Each number is 128 + 32 x the weight over the matrix's rms, rounded and kept within 0 to 255. Layers, rows and columns count from 0. Numbers have three digits each.

# gate: layer 2 MLP gate, 320x128, rms 0.418, rows 153-169, columns 0-127
# up: layer 2 MLP up, 320x128, rms 0.395, rows 153-168, columns 0-127
# down: layer 2 MLP down (transposed), 320x128, rms 0.366, rows 153-168, columns 0-127
gate153:086133114108132134151069146083120113171152080102115164158118132117124138130221152159147177140140132139140155131160167172102119124087155080135113117108035150106099156123114110114142097154128140075111129109091059114135103149145161107092117062137127104118075136130120152140134119166072142126129153117065085073143175080154120131157172206093130200095133110117110150124185102094090135160132
up153:170093156115117106116141115112160167056099192104134102118150193129148164147127146115113116102108174125143177143085133138123130146090078126146125113161150110132143080104119136142160108179123099124151147121130129086125112115106132149111113114116081109095182096129110057140151089116143130108120094077138150157148132133116088123104102129108080088143110122117148174121109120144150198129121
down153:173072145136118124155137085103189165106122121077136153136152113107116118080120160170119126092162112126142143104120176111135128133088092139105142098137177163099149158127110141095110124116124126172128088087162093126159137153157143136171109106085175130171133133196084176132158119164144134113137154086126089138127156138055214088139099108114153140129136122115142098138122137179159087114144
gate154:122152202095163123146131136139105060135137133137120133077056143113142148099118125083114167152104107119064115131164164135111083115142152170136111111152087188087127171086174116182072118098125099141169133067096135188123106119101136145149151147155129242139174145147132163196146088079209068125141126174124088149136126106136124079147114074183138141158108112072147139137122118078128131089079
up154:177098064186123144135159118134148213098076150052122117106203162099131147097119092106126173066099154161128125156118132107181194179089119108182154148136097088144134158104141103154185174179132164178196100164159092070131093133084126142163118131174138118124093125094129138122101086100108117102176174125104081126162062072123146086147134100183137146074177112105184165136124128134135163136110
down154:070153142100151208152194163137126128197142119101148034146104117081082103138131155124097170109162133140066133149130060115111156130160088114161124143092168114133093108128106102147122125138142095131170122146065094208138131100072146135099117052116134163077110146082110142083137130085129127160152163139106066093153133196095174160158134108130095125187141136113157086139140198053118125155096
gate155:116137145182082105080123093113195174101126116132096052131079132173137084124083175132111122142173188190054126109120144128138069144130137131114122114117161106059140142108128082126149174115178124102065135088108087142074102162141154109101146131147119159124103138137172142124158129176213142097107099154160128133164156092108144139162133134121123113123123093162152090151126100146117175113078
up155:061138143094099103134115171194152118113029146061142147096162025088169148158137100094100135165129134089124141136158156109113129137160212083081081109123134141138175163130110163115142178167088203123175122145101101100077099114130102163150147123137095107111140110109163113134105118087118119084099104076104116123145134079065046055156134135071118104138135151135125130152145135063062190157108
down155:089157118139187120112110126149085131096126122182107098099154037195199117148113166115170168138111159078079117137138124108101101134130086071103167097167089115092103104060040124052129169108087145119070095162136146103081152078159042183141174128143112113124118086128135129127069123114096148124125102086144138154152082185102145117121157159215162123120115132121099158107155109116192104101108
gate156:098150191163119169122143128149154113168106138181103148132071134128157083146170151143137104126072146062116118123150113099109148163083137153115192223094113095107117150113154150088139095089102078169135085129141138102157073040111107111124090148095187131144142110167168158170120173117095113127114147166124110168126142134143177121061131140110135191152072171167155131120137150141128169087107
up156:141144113133148102125132130063167152170121122065104166161138130193143128138144169172163144145121143070109111144122125104137131165122141073133139147113179109170187148134200092114106181149165180089140129162130148139136119117140103144111078106107137094173145160116167099136165115102087154134179147151136172095095117117138121176175122160083152078118110134120112133148064141166085144147129
down156:121137084179157114126123116195097141124143089145174142100183122171051196147128154102160125095134156124127136120124128117137122128143097170169085098172190084159138134104116107137117120102107107143085095143123144150134161174139109161110156091148099072106077136073088136108067104091165084120138131100071051169081127112140090153129112100137163137100150166134119166107094136089107102140131
gate157:132137157121153115138107122187111105158108096134132191196177127143098080096105112168112180116129091069170128119122144093181113101151124091144095136138119123145143182151139087147143191122153078151129110129134139139119109147150140100095149102093144148098093151183148162144140164164118186133139091153125139102155101099144173163128160140151110171125124137130147104154146148089094111133163
up157:136086097133159102113157211156157146143112147132114163142177139152133129171130089126148097136094101107120127114119141095155144145108132095120053120214170174116169122058143138141147220169151122161121093120085123165118168163157132176139117121083150127087157138081178141179087150135084049108079147082127123176113157156152181151110149144102126141122139201110156068152150141187205146153175
down157:122128140106093154135164117121112156130150152090095116107099151083120116152101162138088088145129082144122145124173109083102126150112105142139136159093164179108123124132138131123198100119129170160160136111122161142107144075080117093096157109143150125158163138148091139121142143073168124117155135150124128107092135130117093133133139113149113132135127138131106132082133105159148131127108
gate158:153132081208146105098132120133193125158142089130148163068167060095121105138167120088136109147128109032127138190099110112192117122170179102105161159168152139097091160126112110104151070098196154143083100078161126134047143109149143081129182149077145152083136103143119134125063170195110174116078086151132069099177137108124115208127128189151114100149176126095162136121123140116154149123150
up158:095128139060096082114095147111136255069152138052046119137116119137176140083142142140127174109118132119083075136089143162120107162121198104113154141072079068083139181114144195185079126145102177125148149135101051102152112123161223165095116217198150074146109161091179147126155096128124121134093136084111079174141133082120170100123150117093160063110104097123144132083113168092122125085107
down158:142076154112109157152103139147077120156150095145149144148092146182136148046147079146081163143173127078176154166096121120140132118126153124171083213151119036147166144116133103107074196128142136144168140197149078137164230135146132112144134105041076108155130072132133127192090145195065150089160150119128093152151177153161181132142093066116098126147091164119103113178086144081035130171154
gate159:135120120139186150073141087104151116135141060146129120206149144155115112164113155145095088159101084140182138118124132120159107165136121130166101077147147129138137124125112096116136139099055076106134150126115125099113130083110198088091132116141163128111130098187051090114150145093177150133121136082170126141130186135112163165144160090176176171147114150143073103087191161099093116177062
up159:120171121100135123129124122124109152163173188069102060131120129048145109119118170088091134101114127128090144165138098157075181120137151152094108103136142069149120116158112118158131140118195093143165136142112096131137110161049104137156175210130129164115058109112165140127106096172153126097123101154111141119091136075081085100064148073117068148113111128094141112096144121080088117122109
down159:120148159133121106113127137152157162108159097102109090143174131153103181184117162134147091178110096119142157148154095115162049102115089135184118108154186116127142155167151119156123118124123115172082149181083123061112165094145168173098158093162158155127170091111073158137072087121130106150143071106123089126128144143127155151163113098147122147108130154084128140158113142100132105082095
gate160:119109085129113191165063161120126121151094089100133093105125100133112116069157163146112117153146169080170132109178183184147168152082083148195137130108065159156185117163148132136142067080134082076177107075125106182166066120104111122190088112068201165103156144113169151124096085113116151116074092126115162109117155108132180123156105152133140064083123159150139145118119118139154165162104
up160:137127131118141164087163122142152083123169034143077127077108120121133122102131067168174205145152162118158108131183137080119099123140114104142204130121168055132119114150102068077120176147148089127138090139164161197158104135150114131104122089100124082053064071139086145134128140158119158126162070073131175120132192119117071158117131208084093170189144124120101089099110153122162174163101
down160:107116106169079131128132128144180116136085142109174125102099135145166121196132161102099090117133074093159135122162140024102099119127079158206129128144059121118118136094123127119167144103149082224110104136080109145145104141139119143124165114140090181133117137153167143122101206152107170083150184146150123187089078052159127160153223150131182129184123125110183132168166087154107152123103
gate161:140149131103082159120110156135133113108164141148128102128087160139159102115085139116102126153139118110082095180127183108130097168115136138110129133107132126133120150201180114126124117155117104140162096109131109191092161127096074164145093115136108145155196131155230065100094089090128169086084164119157122144147131120125083097155129079168100105122100081100102172182115124147116171104121
up161:114169125145143148142157146115133120169127151128084117105162059139100128145119123064138171169147134122164140098099143082117158156144121082102117130095089146131111175120115154115128107156106141092174134157176086139171109108138173131112138115135196076171077131146130155145106077116115182145066183095163123133154148091077045085118130113075095049117151180145057069107187135191110147129074
down161:110167112132146127135153142115140159122097110093119091182104109115140141147109134130139133136126175131127134152077157165124132124091130160168101127115111206083079168112093130110161193104088109119168130145122126167117191078154124113083141190177112190159098095140092117139125153172075184206142078104176182143132177142159140165172128142164122119140088123115171101122092145118177077095123
gate162:112117121159120181175173135125154135140066093079114124117093146098093107157040129105093152160132171104114110186133152091161134121151137147074192180197130180131139107118164114134057211098129148147158128123160135149118100089110123143174131195145064130158083142112128095108117134195182115117090140147142064058133117080150178087121154126105172161124172195135087167121099165172131136145110
up162:122096110072137161125107172121142156143102173162110084117090141071156128155121163149140080156170106164111183178128116088136135158122152103205102093140178131144127200062160134122138134112140166084091166132100135103088143151096113158151092159112111173112135127141217195161113107193117093153149178169128137169135139091154126166089102160171176079171127091135166203125164090094215093125114
down162:124169074083114169047097136142133132185117063123200152082133155071165135153245159103089181190130120077116111107121123132074159127155117147129130077127129064145144130117150081101137103065109111092159194203122131127093143153121106077151215148141113092111113128101047146142100223168115128136169120056148124146101057146172103083135084149106106175154137134127118093116119138117097066182107
gate163:118151115129113146145124089159123085083112127173094131110077144168088113076121206181102124136109129090070141174135122167106188116232132105158131124201084090100133116137123114189208145094086160172160066084152087078127133081122157147127158173089102113114184151143128136110138136141109132131109138108132126124118103073139142157090136082184127092125152120152131172103155129147124171173122
up163:097125124135104109105136118140141116137142132123123088110093113163076115152133170112085119073087106110055139114081117120106169110184172155150160180139089139102131185129127153204085146113186163086115079169132164110085107093127137138114143130074154119143166176134154082120095149145119159107112117179146122129156134093189125174098109130119068193110105119156088097129111061141104139125144
down163:110089117105114138113157122155120145128082147189179134099143107147123148129126044176117174078057111143095160123163112096132171146148157128107156163146136169168172133102111116085177113097128178119082139067106148070084110122092095148106115153110119112154205110166136125164129116087129089131136159137169181055158078114180116138158121150178156068100183124135136130115135132213118176085115
gate164:160084131094147184124154154082091093092141098123116137091138081098072103173079134107074135128107099138118128098097136141156134110138149153115168118110161128143070134121159150130139101115093109122050106061152130144070094157109092163073107083140080056101165175189118071140184127143092108135072142136182112117147191148123104203127135115114180116132105107128078140154184116084112099095209
up164:137101114139139118170149087120164151165090143141095189121070161106107094123204103167100140158080110099093114142147127139174125113118159149115143133102126110108210157168089158142120141118132138148084098171149105131101120144138124104160099101148119133124154078126096137148110141158088171137150084044186117113120118106155104119125099105126131102136149106116250087155137139095124193115133
down164:128082129128108150128145107173123126138120126163116128156130089160185151121100118114039124103145107190156129187126136139066153094118204115111125118124165111110091149112201137067111148137132147121137186171113124110071116179155123101100095156093149100173154157123086155184163105167129073131091161155093133179147080128126125168146132093128166131102154116082113114152142160172118149126150
gate165:135167154114148139055122161105123064135115083139130113093145096125107150091118062113151096182155097112140163132127159162148061066125155116123204099164125173189114140066178097141098091121157075077076163122149185180093178114038051059163131171135089132116144129139129136118178123168143111106161159105152082097075165111139087133177138141121115144063066112104123104107081119111115171109115
up165:119089097110147195125156064129058127110208101176138142190105148154072178101133169165106098140079186120170139104098074086156088136107000113069095107142152142134100127098143211045121167104079106172038092133032107036108240095152112144145099126069112144093126106154110180096161182134119197107109148178123138135033101136132135169132106117134116167009125102095072109122079207139092073124126
down165:148189089105166252116147086153089117141130101122078115169123134133035187115095123100103124097147111134145123102078108156240089161218073160085145101179130168155149168130152139140108197163158066121166111196158121173171155123171198155131095073095131126140076149174102091096141120137139116103096133125194099135088104165090102200137103153074139194187082109138067174170126129235170079171184
gate166:126175167133123181174151114167141171153201142089058141132075128099178137084189128157094137121118130127047131100121140114140163155155201129113127149123106090109094137105170127128184162124126131180150131136108121122150141132133103147140135128114115136091099105164162197087090135156139144095144127178165144129125113127120102129145157121127097108089111154090104158178108122101148086157115
up166:134106130126162144058139066143116114132110090186151169169103088084122099144134124121139100154161145118176151118129093113100152157130113184140119103167108120085113157154150142122141056115129105149101144092115141130122126125203130122158179143109074143120118171117088090154134108100120155161076122088073168173160123154137064132145144146157092136088119138115140115151150120135145133142142
down166:104146143154151184155184143144147138104096154138117181131070119145120163144111132098142132104096149155133122161103149124183096159155162095143114091130106162124135126093140107106107092073135157105171205111193138145099137184102110129092125126046071134125094148096126142163132069128134118107144130123106071145142080118125120097135090125161120127131075132072134130126132160177158144095133
gate167:107137185109108118128141136128115165187136090141130137114105090133222143079104100141102064129098121113077131085142173145177089056104098122128115125147138183096126133098154147090137172108130096130081111150128125104155132134101085145105082165087067221134110134119135125114120167153171074102125113125146089164112135119125131091184174126142136115126145130168162127167107170071168059028111
up167:138132165098172092130111150176134085130108119124080089108135111144133143106132121117177110120192062084093152159099116146112128158132126090183144119075100185160118141160149097161136138129138143123134100153170119134096096102120136124178122102088159135209139151103154179126160140091113140153124127134091116132120098144140080139128128127130150136131148118194155157177135158156111118112119
down167:077093130102165090076126136130123137227126089113104137139163120152147165110110115124083125101058150156123086122120167103099147091150122197145142140144117130110107133136138126120118134100089158135175118089122131095078089118126124093100071164122108100132089122151152102120053159126156077112147148160144137157098134142121073148141091112143188167140118161119169100123104115162074136114086
gate168:156159121131131130139128103145138092132173151128095109126150117161106117135115146172112063165167097121096114165128110094104095124100168085135093087165132158104086119133134080146186191116095085109107099123112147148133164119138107117088085121152154187114093105127092117094136178164125152077139123117126140143123143091106154148142141120130135117138157166127114135102118144170155211150113
up168:140116109154115128094089115138173121118135075148134113121116124136170099186102113150111105116141132062146105137145143194092149162113190120147124150135131148132129109155158093122164130157172109125127075119134104117098138130087098126152139179125102161137097167127091118142147132125107149122132128118114129110128137120128174169169133141105137166162130132135152111134142160099105176160141
down168:074114122183128130150142145119102165104143148113141150148121163132129147164113173145103147102124116101113106168179095121147093134121095137149140122138104099170069135146142166152099142116133142116100111123110131161110121110096157119142112122120125176115128129143049129067111198127170102169150116095166097089124113145075099099146129081130069119207173154153134127139112123090089162120180
gate169:138137127075148140173155106092122106103123087133199090098104101106194105133127131137120103078090132180038133162137132164123148107081139169163163217122097107115134159100164126074091131084151080120159136164149157129085112138181168109106147192140116155109155142146100180151109179120121133169096091107144122140134141133177118132114159062119129168148110117145170158158123145098183065143053